{"n_layer": 9, "d_model": 384, "n_head": 2, "n_kv_head": 1, "head_dim": 128, "d_mlp": 1536, "vocab_size": 17758, "activation": "gelu", "norm": "rmsnorm", "norm_place": "pre", "norm_eps": 1e-05, "positions": "rope", "rope_base": 1020.0, "rope_fraction": 0.5, "qk_norm": true, "attn_scale": 0.124, "bias": "none", "tie_embeddings": false, "parallel_block": false, "extras": ["some layers without attention", "local attention windows", "exclusive self-attention", "value embeddings", "hashed n-gram embeddings", "an embedding shortcut", "learned residual scales", "skips across layers", "capped logits"], "init": "trunc", "init_std_qkv": 0.0253, "init_std_o": 0.031, "init_std_up": 0.0253, "init_std_down": 0.0, "optimizer": "adamw", "lr": 0.00181, "lr_mult_o": 1.51, "beta1": 0.9, "beta2": 0.99, "lr_head": 0.00496, "grad_clip": 2.0, "warmup_steps": 542, "schedule": "wsd", "decay_fraction": 0.924, "decay_shape": "sqrt", "final_lr_fraction": 0.0, "batch_tokens": [65536, 131072, 196608], "seq_len": 2048, "doc_mask": true, "train_tokens": 423500000, "steps": 3615, "dataset": "wikipedia_en"}
Each number is 500 + 50 x the weight over the matrix's rms, rounded and kept within 0 to 999. Layers, rows and columns count from 0. Numbers have three digits each.

# layer 5 MLP up, 1536x384, rms 0.0531, rows 97-203, columns 192-255
520486422492452519535490501467494491465420525556494513568513436573455400353460537411457434614424477474459457515471428486469472529484601579492525529485578496496470409485500617444471500550512453
476545473550493456534506493503519450396579463514501472451443473553464535499508503474476487498556470484448482482463444455465446562533578462528468540516511516538574456454563430425482476493467480
619475558496497438530597528517519421584474448451449573568536531551504381549471522499525521550467552451541478517531535546555551577465476491485479473541535419438486342561517491519372518428414484
555516455436455567479522495517495577408534450427516507492563556550481387530544431453522639561508545460505483466496481475481439456488518518609568485504606474488536464522441557477485525455614496
539533432488481577490426463560418435547524570447527398443502586528514474452466441511486497574552579558520501494501455546445520442545533585529489527456504501503529524482509510503505550486495508
460492500458439583522557474522534507512488443512461432449449445569507585409563510512489463391453608664532503485544487409493523566451495549420468456500568534481435521340482417513523498495460497
507625540536483453528493430526443479596549445530426465457546462523451461464392585541553516419479509561486603509530548513467558541415497465514475671542516436571424517526529523449508483389479492
576509535537489437496506481400485477485512470473495522550508495496584465500490405449498503514427560435564425570586450506536571497497469536522557510504494498471483499581512503489507507484631528
565495549501472504499484515478549475475445514501551498617446542482478433594479444481514442462483538553446609519597448590484544563477530458591524456577435476516548460436525556490520507481479498
454566496452416549552473437524394575549527484456490532428429562504494491472499508380490465571442460529530595540544443461429501462491528555530496518574547442471459457510552553420516511496531485
500529550519569478487536513475442512497545524437441449471521589489481463433521475466521579514531544523501533463471435455529469469510545463539573586423545555485521525514527545543483530477482536
513541536506506497483573499527476527421457582459483524495534504517512470442578410534476449456475448573518576484497396432419431607511376433431585568517495481561501525475598523529428402418474551
441499604439546493502539449531503565634607556570483463609454465523556466535492447498467479510484609464446419463538495487535515515355604407496533601443432574551520491469542500423398522401485529
485498476508506529464512457561430599529523405487502460445494574479584505528514442490470542521420549550480514532482477487493469524384505476495486456416544419411513466449428472489459481529559548
549593477504492448525523522436571455485464473488483509454413513501459474441456452478511457502486518480503498528438470550477564570543463458523548477508545471508463485487465462359486482381494547
529444525568385432518444427430380541542490451544511412508447484495462541421446554495593419582429570470447460539499480523524466528436603478434389550500510309412511456467442488446581474467486526
548476507501508471495534487451530557555463508524431500518471455645535382384493520500546422478498495533483485509519451503393570505486450505502474526398517515582458529528495491486466551474473549
446412424613463454479553489488546541522493539629433403486455492565527477476538434488498519524504483527458465547510466625368466541482492499442405548504494427487462503500515545347450430492446556
499388469505448476452571539517555484511490463564475540438394457507512489468444443551474526541440454465462434502448536421465421571535556505612467481498501516468414390431462462531517519496598420
543601581531495582550569510566500531540525481424479508581533534586566458512500547414434475544527590586507469481416403457497557467474467538432554464415549502502394524500462472554491494528562494
436543545542478454579530401488416608415570543571418515512516461512508479465482584533579421435503449537473467484478520508672545533510547555533496495445527491581529466436544416537407520569469509
468473559481494582588474451544471507528509428528550528598435522594509512446560460507480493527436450526607498535494489472545533514480494483475452545485482415583397498472470527461470439513513542
472591525539573544549605488459586472464501559473432510501529510508601470532474478527534501613523586505497529459507488459506543477474490532472534489554473528453550546592498498573477448437585518
491521562529558461451507553571447550501534416490467480467491575539564512486484482470535539515492456512514463427462511505480519530465576508429502591470424473458500489551543595424560487496501514
580445437481518504575543395515445462537478558452509491565492548558481451533538540449461541535507572525500415556546505514586581442463503525491459507503533469543395483501431501499463609437463423
495436481489582478513637450474456550442518456482457527442533539578546449490542479569480491543559498469489536533415546475498617594510546519596526437558532482458429502461519532540472540510469539
481499469451507491612510486531415461495549460510516443520499570489532494411448494513591520484527509525564450556452517445578514522499551493478477560479600536478458485550539507539543510551488579
491493550482457472430528472547483477546487443512476566542448494475479514470524532553437574507544532606535486442493495410500503496518579410494502473414484583584529430528479524422536503522446545
488480449506470506543510538519443527549502501521545489486595484570487531408463453421477439443534551481569571500494448548482577541470480526555451502521438488443539545555536469444511613410537595
540416552441474502516570553516519499533469543547512496450501515505528470520433534453452427434561568548485537530457392447486560436463486477464513467530457517517502489520498542522486413525589550
511527595524437520521488463507518567503525512537490492409462548502530521539470443540399442476443455495451499547504460562595421543343575478495442520472520476451552446546520513534499431478503562
509511537514481468516493454395517382538494580510409452499425410516573554478492441492514538455480449589484541516472422549585453528458524545501499529526466403551443409526461460528483505494526459
554548513519561498493529482452440436553514529493530509423414467530505467512619402499523581501563459455550512430524464456465498503436477562476446487405485525486421418527667457421516562420535605
542499431515516537489494495541472574502482471524467517500563375489515489534509435465471523581408524521487525457584520481484485512523568506473495546442494415549545494520589487499431587511571495
586475521530454519434520463443542403509458473389497521489552555521628447508540463456495466495462459521490411517519488587547604542475521462424491539552568482540522443540496497437466499359558454
479510500542554498493584446477500572555591470498515480503491480437564503423593487572526506530498503417531517538488447596478572538421554565469542460500420485601466469535462442458453533468514594
627531429543531496515542442415415530519516415466557443539424476508451510504527507420579493519535524495501467512616441479504500477470593482552441503453441465628415538507494381435418509518518559
495516441461513495589483513581548522565448439493541463569529481632567437521464481332479426476537542463552533448489419535483507554478439535494444489503503421517399521526477564481509491453492483
500508572426522472513552550492564546444620498514535469577442508543474539415434541428409562550502688607433532475474456501540504457452538435594421477585526445493429501528572438575524481545542620
528476479472583564515602503601504574461548454398484414489556446519525495474441309437441543458485481510527604526465431540491584563526459480381541517538525462521498429446464504500516501480530419
447465512464523574534533478564502460493494471447569453456570515559573566514515528413579665487562558549528557484449460481531591582472472502460540485490539450538478476525402532504496528482550532
483526554516507452548519529474475471435474455512532500574528507471517468505497550488475530473501495630473489480417477495464492518553447473452542504546497469469434438502494490477635440486589485
512562451499474547477557547538493507576565477607513506447381460539550528535448416517475487505479431450441503543619482472474435597462486462592435546458495554590471527548505594377468510486543468
608516584565511538466554432538541533562475498477464483641435520461505458469567543492463457490502487584477477517547480425544451414464498663541524525505538454481411458480517453452491471523456508
573481476568478547570534472459439538446547504492404471539569453482517533476463459544484415546404637431416411520492491493493503570563444545568424548517598491586475517487614458499630502506437542
503535413520476560527519449474567454461454477546428358578471426497487508494493493367506467554545547515405464466534460597509452534520536616508510604459510487368420457438554531493429513549475492
500536451459472548496495457509524545476526529504509446567492429488471565507509533401523456532557489526572424505429534499503541571517473539472429539485502395509427427427507511494543485402492606
490493465506532490407550509434540445596507470463495458462481511579446460460487554528493434523500405466403554546583559474468502542551539547486548485511556495539446416546546455501534524487519469
468508564439588500478570544552468543450474410410469473433530521457602497521582518525520528451532548621517473484554440505437543499486506512449455446534502538432395484535458495424560472520458483
461522540493421592520466491420501552472411564421472489533533510510534370439520463508385505455662456539541541483543514447510556550493532474569548526453635479490496509529577504595488528511522609
500526478537562513521518459549470537518511559506502488462551586472483558516584405504450527515506515499529477469436405496503504545489473540562401567563576576488539521532503510501512517536474480
515513578408491544515503484518536473542427562453510534528441486528489535461484558494590643495553541640465459503500474536487609519442519534428420396520493461439440505560458584513427438557542578
543525558591659516504497366532410518497491491483527554507562507552523512467577516539511502424509452539492508502513454377462482441511583549490492467411474507498456430445566544442488533456462548
523543467541484549485490469595536483407499463485478354521433446586478389392531543429471562470533515532448488449451442531471503518516530550563459482432415463586448489415578464477542512529623556
532536512562563425498656452366511570541426548572510494502484528501516382559571456502537510456453531476479432476533461457421475514470544449545457594462493492565552426511481613416513469487482512
515477559454558471495534479613574478543549428468475549489364562566401519495460461469439436482613516568471435469471521471489528468415463416494499514575579525417555478485489536515458570365465625
631539549603457548643495516502353491453472470457568535481459443479510412506514472532482501513452596528411516550598487482516544440478572582533514518513427475522380498441510459492471513512464518
555520550498515497480501507529519501581523491498416515555464399493515561522464535470519550444487464557474486509562489578524452537394497474438547518553572457473462470531472544382462456365432459
439473606446517551563488542533387450521476385519407458505509377524564566532578469377483460406454543491542392484468477508588533506518519525491490540453429505493401462552431520563547478473542453
547476629552464525496523493565484436439544463509525529466462504442553494381443450450469573456530457524434413507515510517598460490475471497476543521402506544520361471518507544494414555503462564
528561469496530480508477449460490511475514509589464499543485439495517512491559459442543499538495467549474548432544445504478547469420559467508519488519383480459529479510469515526478593534527544
446557558474434388515574525535489621541542437458518509424585490468457512453475485500438474440570508574580467565600431491410545551494542431451449564409485380497424423509528540501557340420487587
499468520560531572573463474430382525397584451500479445550570442531562544415456468468605425471577580548473484518495509465451478522510532535486469561486598470488502487480548468455593518546505552
506572603546549484484572432500514529445535542582548494590466555592597561567493488518360521452504436474485522534480432504491516528500553551483479586384449466495484497533515528493440520479551484
443531500477559560495524534493395500504559532482530535484545529525489561418479423552427574444479498457540508519527478574450543475497570423482469470494540441584447500480496508520585505539524555
478522490477491528532532535537501437425522556535540438507542505533523491476522439462491505507538451469521489599487453511429467496429449503490464474547521525419475539480506513536513435421494520
528506499500514595506611409560505509580549465470560462523487479552599470457509479444448479468601467566580476509507482548575510496373467584442516536547449484568450517490600472521454507480424528
574555509490604526602487520492433500485573451512474504581471588518449469473527523456515624471469483470489503507454478550352498495459479487581496538471511414499404335508483511435515486467504541
507504458493453502459499487476412473504455493516469486508398473498497465443440525400521569474422504538487512506526448465565462482492460510578548533514542482431477511472544528525558507570502514
592531538513539505567561489534413539518591491523541506522518574608450527531523569486551488512453523461486410524560495500410440446503505442521481556448548436570539495466551386520535491482451564
518548418533453507506525428563504502567493503419517367439511450548563528399476528448432506415489541486492543548484538542531531526529514542492428478513530327511466509585537521469586506523438546
590472487625583531536505454571492572465490456504434585514454462479457465467554468530498460581532500487554462494561484427472428526440507540511484449410438492545450444498491511409484556405481581
537505557432456506487601540504608523482577434567502494463489537523524565460458502457470522406515542463511479509593479513438485457473526563465529446422501497476447484557500539510475532505507514
606548510490545536465541473467473532509512487515487567550511404499596428514555445457478440465551506495486613563471465414421462537424473503501458568410480442584512502460606473492510550453503597
550470551514560428464572440501529609576569514505585516481541474523441510559585424527402553527482439516540549498579518549385523501499585520554519476450627444545470430512505389541467409592437535
545540520593486588511560482594462528472492506404593472582582403542516479444514448471502449547473637462452492412529446593571461604470510499518516569502543482605456499447514452468526512433492560
503556507568532488520500464448491493499550473541584427539538546534523443494542450441477539456448455482462500530537483539502571556480513420404488573450608472535480491624527439472508526493465511
469563489554526428613517508491485554551509588490542425520567587531558469419523510593524522594493463591548508551451493587531506531566564606485487514523462450549592519493431404441522510484491516
474523512532632543542505516496483482450522498524503496516479525495467548486483562522598577488559448539516596553593488560395592444427536516502445610553499493437417376526462602433555458485542515
535539440498516507572534406504487427517546478560520400526531539457539527418522438571504448529560398486538606491546517453538502565458505459472518502484396496526533491471475501499561573526495603
479503516526638422545493508572558455573483474442562475555496405503570485532496529606471553533513498565461534465569435574439471517401508421537517585423563399521508508513430542545422439445492564
462546566497506534532471492496476471478556494445518495573470500473449440519542548443585478551481453521439534478484536562434571467536548496480608533545442446471428461482443555494430497506587407
492547510463538585401517484554448495398500568525588464570570513616537498567445532403548529431449569546481527471450472522443476513514498523560597542556456480531408489506523548517483498496593513
470512404468428533480501498523564530428470459487571427535555547484474592425387535411567613482530550591545467489533476488531599512490562495540522550530506501445463454435413493502532452497472519
576442527589491563492549571455446426470533451516569489446514486469527537475485526532446475488431591426508496531528554505456510529505614522539510562426521519500486430421585501504527411510385617
461492507508505514647461509570404574550578510429418482508540485530592391511606390569471534595631541634498494422486490488494579540446583415598553557430466556526493544524559435494533584418447532
499518488483519475637453513486551381571540417494450431474443414536469433463514414605429565499550464559571449490536471477554542560459483463522550527600467530533504465486538571443543510489501524
469579473555577545511544508497533402462496334510393386574445583510527412506517439394534436599587500475420606553469415495560558467535516541493392581472529463469494498504531471396512470436456588
529446417392561494521493489501478507503579382520508384543547438502448471507561507388471485412497540483534508458549449473560537435495560557463472579504455537506428489577397472493462454462465521
499437571436534450522499512484409534584520437477518435605409509581515467470385492552476527442541541496446621478542471576468471543427586463487431502461520462455385451444558468502492533477548497
571431486472517499589488515556464572436486486478417438493585478520580500508465433440472458441413568608594525450521430543476474630551416436455496456572607477442528507477444468512515457491522564
539550588505479476578550468492548518561532461449522531490529480655475465512526453567552548516541599544505394421488507445466533481469503578500483455465441470583446432530550503550494397525542517
562523536496509554500530465499542408485504538424517387546516573545491491466532525461473508442552522558471611536446500521396527565467459536453402442437570504510506345431387469420439584433522513
514543492529503581525575508379394585436545487486466449471546454491568466497590495556563507491486536485586528465492418463492470485507533553548525484462534514574420504444487420521481547462544464
492491519593511478476479556620475457495483539423481446466541477563528466530581420478470461387464487512469520499593388493485460652478564488561498451492598500496482414524528526456530480518536502
561516499513427580526410458492545536494567510489455459545503533583525543489489516469590373591509588591476545507432501474569507595490504551445403465479546487441508499422501321534477566533493427
522576500523487419511501403514497457498453491377519454430510613552582513440466472494567617510580581526475526458501501574498570588429478535503469506535574458486543458481614524545489506535534501
519496559464470512501501557600455520507427505494442518515441437435509371503518507512485426588432574533492469468541460500473478517363459510438463435555500475486497439500500546476485476571542453
507446489523549534458528454585377395480594568533495469470549409462596511441433443500461479439525544462538458570447449617556571508454425476440451481442438497528414463584468599547479491441474527
444493386446425444397503509498507526467469465536558503443424468521476510525510473547503611502437508452513480564476510508439592597433636499544450475579624447466510422520641538476500506396571574
636554524554480453532534558578437557467482554512594449613537465494543489516501418418411518458509520490388510514555524502522523515509482563554528478446433450528465494583481544495419496548581435
545496554449496405531528534543513455484605542524497493541501430480598457461537505463386569533517433528509477432511495562488437551380443444530472466448479457518462447534502472431389489472609571
535473501499586591550435511519450487488558519453521499500579545568586475508437580442462497561571547512472477454501487497537536553513513515492541460477528469638470472482478439529442487531395470
486436603413483455480538463548487523524621518491514519490476537560585498510555497556539484533498529486517478487542505605434485570439466502566511520441565524417475494488461566572513461384484561
473558463490647448507561470555517484441517459518398492695455539558518449464462462559391451571660533608524456455466447569475605468537506553471508453512439461616401471511439526461552567484500544
508517470493425566466501456419476539577612463529418544451541462572548541501485416527489519481416417500566551488542442570534568422448501467543569498470398464521460501494477542518524556459495559
522552551539474453519553446563358554427487540463579484521539496474623524500507493560412551623429419467428477430468427539515454487434437561500551569540473472532449417519498540422571560527487535
# layer 5 MLP down (transposed), 1536x384, rms 0.0492, rows 97-203, columns 192-255
489548523534507461527416481551480537582518443533564585492518460518606454492437561428440509487552457566567543506504499558503469500584461500489471414446478523522542366468435541486472481460508445
561436603481465531547579473465470496396470468492515462447475486426463498408552450535520476441438444499451513490523520452544519410582511503472485587513564494416530455508512585510501502564552471
483461583493420515472597502446513521473469531467482484435477506322571535468562509490487502451450501453530519546547428486594465440567441394405459457548452542534519552528477425529426432516475559
529426478457567563376542389485572514496534439405531522547364534517602547537597544457413547528444523487570549369525494382358503464459546436547510503606533562489469555502500547585419526512449504
537426415490490479457367455477474526425559538503530508442512519436442543531417435536511437442519553533590512370565463536513581477484424450490513545648545501442519551551426443441460564433496540
467471423528578527477455456418435481498482501513446570491511539451514458514472458451484508529528457410540481454488415467492563583555556475467496461453532488496554473551511555435504508470544483
573503550501505453427401571452479454467501559557495516539521558433442539564500465533527410385422545467597482488367549405565499512461515550498499466603513444451491517390517495606475418546500461
513462539404474634562566563454546441476485525481504597540522459458503513547563404565461531429517569546484508550443400524486503498497525475553505504488514487382553536507485531516526481602469442
478563528454500443485439517480458557580540387533427494571492419551519548540464505514386533467504482536545459477514418522455477506552508509528466403507505527564636500470430509445486511456557483
519429487466531491560509473594499572558463499414456485504579438449452503516488503449530535506588456518435459513399598526554495514544610574493489411506467517524522486488415531533403510536382462
526455503517617513430485463521497401432487547611552556460425510480599492460489442540468484504466420567503582567517467513563558471513444561538430493548417469462465621546491524484526467575566548
464477473451490453500520548482487510589464375486505526484524509488549505491471522546514424499420528517450475396614550505415496462553596505496459490547515575520480552467475529642511543595509489
517452403461528502459619549501547533546466549442430549533489475515520519461456541443504480474482492491550436441544508563477479408517507506448435548485492483505443486532534574431566418549520457
533583454434437481551460625466483406469482523453488471538536488508431440507528505538473512506506452463526535471582450490525473488543546488477478441421432537557431492499400509562574599590462525
490493462572442458330448488407446574630546449507483619495434538535531478530444580501514506450516462505470420512493542464409450483520452511555474478486490517501499520602556488463532561544384560
428542477455384530435480458549576523562543466589423474492468566513558472426473478392488549468570467510517481546406520524528528491469490452561530496521513530544491496535570587494454621437483511
452529431480498508472456492467577542440569517507448441444407526553498491557448574556522456507550451575475503467460430530472542508477482540445475478469532518467489659508583566597461482409558391
508422511568547491446452493534496533514558483458517553461412461468525468502468529439585490547502389555458462513454525556461501500491457441452569438524522459562442512443538470449502507483437538
488522562533531531514439553505498492501565524547482551507491529499464556464492532430524460493460491569493504312411502532596439523496478458416486506521531579505457453449470448507632489504430594
451468552555550418579535520518468493561504520546513473472548472462397599591476531538455494417453549453541437535440564499552548493443498491567470538528482431538492441524474468485512473529601554
478481493467481489528469466511475557455499503515503474453430477433438526509515556477576457442525488581478444435474462456614511482542465458463478403490528505434479465518514504590520548543505544
471511516434488522488560556503433460545584479480509602465525449433553519490516413514530586518458482444462507525555402443527529501500444423536453411641506443508577392581499475540483480558519503
483525559506433476485463494429519452477549461470500570476475475506513561581512485505462465409530424521491569518547518504493479468498468501473490583610451447460510401555523471541462521535528554
495600500492448458468456506526414393525512468578469491432456563523515504566536427525442601413492455486463473586527610493429509359503435507463578496474483498512388497495539546525543485467448425
523604511458446535549476489528481582531576485425594572546371483526431519446436509514487565495587538492460551467492503473445552543446535509492490493434531472564504605463527443429405663523560570
407560399407515448578586404513529463506520438468478523592471500443432506408539540466597458511525483520488473535478540531535525612460282455546538582508508512485465535531592381588457426496543442
491545475477449579519529499530527591575507467500621519556526497444515532483599477515448484536476464502518534546507431472495526457498532526412406454553375455463498483585467531474469480527425475
560533449532482501426558434524434560559500481455494523531491505486497545464525501481440462491546565638491537505439417515531514520371494527421394503497389554523490476534484507532462560482392496
535543496529555483528414525489486521452496497476496522565461462479525500498521553533473499516453485469453506498501527496537493525471559541589489440476487509468487444541574480442551434551532517
431448527487481500459533479486584510558429466504501477472498422517510470462497530501477448546517412469480492524452485541444476534568600507512558547496501548483513476413466403456483485514460486
480541476530527556518461481492568477549437483460504465590498573425513464457568501443461502535565480553528583453526414524423525473530511497495505538454438559574469493514466574474535551471491596
488492516487514464475469410525490455491538462536506589532390461482493477531530400474556433445539495513584528479518448445586460556464551538444506468522540527486479462519506518468519489568478445
517510566541520587564578454549479497535593469558514391526548449467524573513438457489439549483454485513464464476497554520609487450504509499485457511489393471537481513452475523493474525491582530
540551627465496481494386548589582558508506420422508511479492460460508472518474483525550519509468456525596518528508553420419527538451485504493509602552528569517542423487473500521469425409487411
573483508528517480469519515415451478412493538525510602491582415497515567557453480556520540451390626568498457429492506449496557471508556537487511527535555587508631442478447387548568491588534550
591579509407559554533475509508537462491474560457617465525613506432496535517535480451504487616500526468513416529430542641458481419402500561492602505579549356451513383465513556483454459503482501
514527444463442553487463575493436459544460570499526516472521404568488489516418455472476534524530500539447577469475444510549580485476476467484447511509464507477481528465537458597542522535498455
463435492561506498509527543454525540558571550493542548416527525512563518521553487501500532483490490536545565399545581562459543521466453521527490452527521446580473399475544362462492533499623557
518510523538564592458482419501582528541549451488577586570525552478524436474508528508513532465660414513601530479433520473485535491485435453486454444425441449441491561472499549480367521371426484
572556549521533441466505508487459526555508543519457538502477554412509549496628582441583534540515404465512541525571560524504422560590484528509486431513513489624525446482423551436454450539566547
509539501531491497415480544503583436528440519498470502474576518528433495461537429461424467469477422530447452551508548552499417559478520524499492466447483450457445539500430542523571607499450516
562517471535556503453594456474530443493474550529437487484491554424467557545508491575542578518494445516499424576572588496544565545403496454537468497523416467485486406554544534507429499551513445
422496410496573520500431477541463561385497402478471493526529535450467516412496532418519533595559500501502534571530496522480462529569456561587459476434508432491515576410561523574418468511582491
570568448540489522502495448596472502469502540385518392494512456507475508464453398400422480472459489542571481481502434491579523522487559522542435462442469570511441394429465480546448524450580497
505510493470534573509514517474522529525447511471465466445470527559531534537512503553515525466512488504570427492407452489442657417566513500403587473550513456514443478468516569557502513487449467
419583526554486602543585497529424482494564443481550479470454463403564493362625416476556407513579480458517616496545466602389563520471534418547395522412382455443531408434482468439497636525406582
509536470556505459418545445503558502426486472535507485488533546461422489534478489507477476483439554481501532482442568490473573524531556519501512532501515489559542512514501473483529448561583558
484449533523494476568381479507469512406469450566513499533561444486570503476482549492474492496497654488523504476478466482528503424524405516524531474525497477550563553411432478511511470522488574
570542481500593480442442541418503539452497519517491391546410505454538466493474460511545568472475609444434579610561481485507422459527454482512494536554486435498556489515531525477421464496470423
480421440454380507443409502498516450573476515515577537534464542487535532506447463469512601512489466534542474514530477486562494407443455509555510520516502453486502498513515560582480493440403603
463491506510471504558442572409386493490501533518500599423519450484594531484459526483476552432507530518395483502509518525598510383395432461530540467560372504469496560513439492498497475498497574
480546506522502526526440498483573503576523524569581474464478537447517483543468498462592466476502462537490458501488472350464601527447519523476529523469541443361585420435517542434439498531535498
452538490443535466585507513402502446429415485435552455508513464518555396506470485470510518579508516464585550577487529411513536462519558475459502580518572476464504571569521523441478383548448503
557509507482496565566450488396479492469439515463423505485510572489523424527495520439560531564528589504631525437490413485494597487523451451451479509509514500540504520483407553486569556457493356
496545492578555511582516475479515537492475505468344455512561560520430483495523531535590562537496519570458493598477396454566532489550551465509532592528449625492521464507503513622441523488503480
511586519531523577481538470498552461464431540520454580496548562492449455571537475497495530611505489468534562376553502558454505524534492461559401468540542479560447505427418516612483503521442504
464537466498444482597428485500448557500524435585443480535443427455428587562516589527468572539511500469499445444466550541446526554510554561618431547578408498521556405444629442516405541498534491
511549484554531510491464457441528475505532556471529460532543542470499465561547464521479578580654560542483486512499543462494510421572584484532515529490455433551560476508442474505516565425507508
464528435558450477429526540475573508481360476510515546421549493452516500537548550459563514531498467562478560431482523450531484570484565475494515490540505448552457362514536516458486444580553490
512465491485465471536516479511392490495488508436414540503642529487536538504451542477548490511522500418522448527529503425509305549453446569473491434434444577632527411415553477494433458504483534
573505501423431532595525546503450491479488495471561487497523487463429444532506545517492481509467557468499465494505518556542516486519465521529553505478542545513544528428550476554554371467551475
466537488515484512437490579474468506513530466510494526483361529403618476416500584511495522515577468521509524509490435513593453518578454503478552521509441447455489453525455445513532510520469543
580501512429496456565494475579530444538488646505442501449455469530518437571481575416517416506524481562549565566438519476423562463524474529451585465505431516504503514525434454507458509468482443
533496460540522551605471613545548473504440522537493545484523504466464540644417522499491352638477552441425469503520482488608497479544566361556440605502521639548529492404480494428435510545494480
438480477477594454513460540555421508430459540456470461515591482433402454456548605510488508493445481408517476393477495470541539464538552469415446461501588539535558404547537448455449326629522589
493519488503472501451485535430468521453427453447473500507493460501567530522503506438558493433450506498482424526489504443548506468490466462504513446509446360518495580419565533560510447610469551
516394551475574519415546516461551389552505503484497462541484524569632600552520474594496522472483601513553537486515493503505526478439441598470454494509520498460556485438500427557457517499531477
491509565480531599512416511578489458510485370542510553455463484493518440507435410469522438540483503513522398403447494434597454550507470461527534462478447493530534558429482452497512483413398501
465489547538534474465442495477431591439509512548474465485541567458472450545452466500533480440546594386447419464471551459531494538465481514534539471449437497606438478515432506524539469467487487
464527494506453488481567475524469518489512444491569466472628553451494601509368574455516448487506483465497470522468517522501521509505502516529529444529414517588458374495472482510567460537533510
430446444433490533456521551523467579519610506522411470435562485486480433524572493429512457510572517519520460537474405452481474474504489536497548500434528550511495547519533496463424557427490445
533494461489489559536459484412536444528430583562482443427493521525478546572479530495552442483477517581483602439546535509500536499533420529523495489523531511446459460500545542480509390550531498
438492525555535495472462468579454521545554481515524486474453467480506457540516435518439570525500462577538494479412505493492454484518473526492580511567527496532501540514402566557497466507417473
524472580509511478439497457492495506484527482572527566548546504530567557537474475488519508478549484566531454482465538540476519466556496518472559437560532452407528499488503539559473462540504430
547508562442477493437457547473545521461459511471441458461512542471476555419427513531546508514489553516579553462451413506428558495441425521512548479508512520486499475485467578535520530559507545
486486526450441513490539452536532502510591642516503476549491467505454517447519493464505561515460465547468486380470506578465490525457464543508434505498442475494547447426487550435432505429505537
522523456586518500473555579572580515426529521474478493458470544535529481445541501471524484568546453485420496570503415469504511521583549552518481514572456537555478455514566388476488551485595556
425449361549486494523543566452456488516505598509386531473495481432479473501419505465572434509546424474454492333537592429513475472479507606422530521599461512481530552517456530533494538501439525
577491548470462493539439471535463439482458557541489531394445539534439492568490509533489556446475514461543457427422553546540489533500470475530551478623466575417620396513509496408518512475545528
483543508525460513467443478445511574429512510534535522496574515410482571471571398406469479531450533554492582529487587514508550519499541404546396496574522522395506428505506447537556400518506614
459511526540498535423537583574458465534510472605396470539481500523570505435575605524543488550510481572510483520558475445572563459530527513415550542503492497477455674476529515452553549542465533
628502474480578542452519434490601527503475551477472439447435522495499592508498432520486530500502453539438459506547557453456610614518450495450516489395484489469529393501473438459498592555477538
391570550542502468521506470466507516569512471465496459449484473483433508529395493529508486569520517471557505484541562441627406442516573467463511551580446464479571519568513547470514541529488465
465507503477547463485499489503475516516436451499522483544541537462488396544607403585413512530500404404476522443456500428466467566482522485463467422507555580449511554489431480550435544470498471
506510469527504501496455516453521505455520589484415560565402482400439538597548502501436501504584526562531496490514400525479495489454520483482527437423479476549520500538574484516531518453524443
480556528547517472568477515429522492479510489568472473576546471498446435585476548501446554573475489517525531502412495491451534573515475521457494405516451431440506654492433507527559524543516554
512449532513495425455552511537528604403473487486522564420503554525484445413534431464494502480465545537549574502492423502554566464505520456474456531516533491533497586444499496559468488450467482
527484522596448615416472548507451514635538564518536564496463472455466484468488420443510482423522566560467518538465514476487521527466545441515560411474479543527493509504540423529501607473513483
575519434597476513472463473532486573423457512572454503465483533548551500509573514461531561579391453542504519500549501497472424576508543571557446562437510478499594461553526533397538526557511480
519533481513477500439479476527538471509487529438512504498566510493494451487388372530491511535526438432428458561549515498484488495465539546463377431417422520436508447473454518536469566513434545
440554514454469491511600566399424647531478470467575441501429469539589539462650563514515533539545502539502480513554578462443451496559524437466553500499537533568359541452504500511476493598436531
512462480661483511500531495565477542465466484454432530510487469515478613543614481514436589492523436460428388495545566583528454508428498495498465475464404531520531453484521435522546450508570536
481524415500529555530430499503450544497527508476514525456467526499509470483444544530517507523524511559588545501490502518443575570496508477445569512521577501516547441416532485475463421443572482
525480461534435443498477505391486485430472461581461554511465561555491574554373499528554456506458571501540482505503514489480516504509524497455451490561432485453571465458493516524510501434518468
460596536337518500585538364325547486460450469432453514560399516564543430525351500460557530588555598565580516564409563498532563424538449525385496523519414444565411487464457389574490588504416491
478453546535624502462572560555380479535530550477479534487566454458484486576503464525491653397555441392487419524578494560443506465530516448491519497491488486554484494589550649443519383509423577
599516524491472430472488551515485498510473485463492516506512526603563504578509577463445485535526504500431547486464519506539573439533445552473530454454478472550484503363421463492539523406522475
474518554451428503544412495475487522483579434527477520544480573504631511591451558547499507435506466624472443534436555520537469567380477610397463464486539462458484390567556443442447435420485405
589497518572477525493528555513430532475550437529591507552509442506490517516508414564434482411505620398413422459498509512497478549415480518535495508508488580509560481546499526502451558488487499
504501508569540573483456486496509543551509497418498455488594549499495501511523568454469460430479429548480509444509578459610542503504447567472489456478428477551491445475503410477539509625521483
479454574507466444521430565471571478411462536386494407468508500494529443636519447488468509477453543492462483455567516534484556485450505508476497581555541448457483480481477464473528555558539484
486476487535485518517470413653539461507510425541525425441440495444435487447530467530643470517484547524514428548536502476465511438489499531560502461452474495466494487502476567472508450463548483
506491504406480511454444512528462461499535414462550412514496549490460481621519466514483461437448437489407576601533462541529539452599524448431491438491525414591444404515491433576525483452524519
532453524462414444461445522453534548437537481577541536420491432485610482428584468442429479596387428442552472489522445515481436479497561438508435556560486519444522585433515507639476453532546457
428465608537554438540502478556432384345530602529467451523419530474518407506547538580476534559515388489629605503403413450520643522510416446612547545550420457440454578547446481538539658531450556
515424487404459442547484496428459553495501556450522413527516549484441482538553514549550470503500539440527452433412514547545530494429495538420425585416551415495581459488565508538376564543380535
531522530578512393486535490406418552412576512503514515499475498423418528572444577579438500541354426445542612560552522515465466458446531526562509425503472429509516442646463574536558502564489528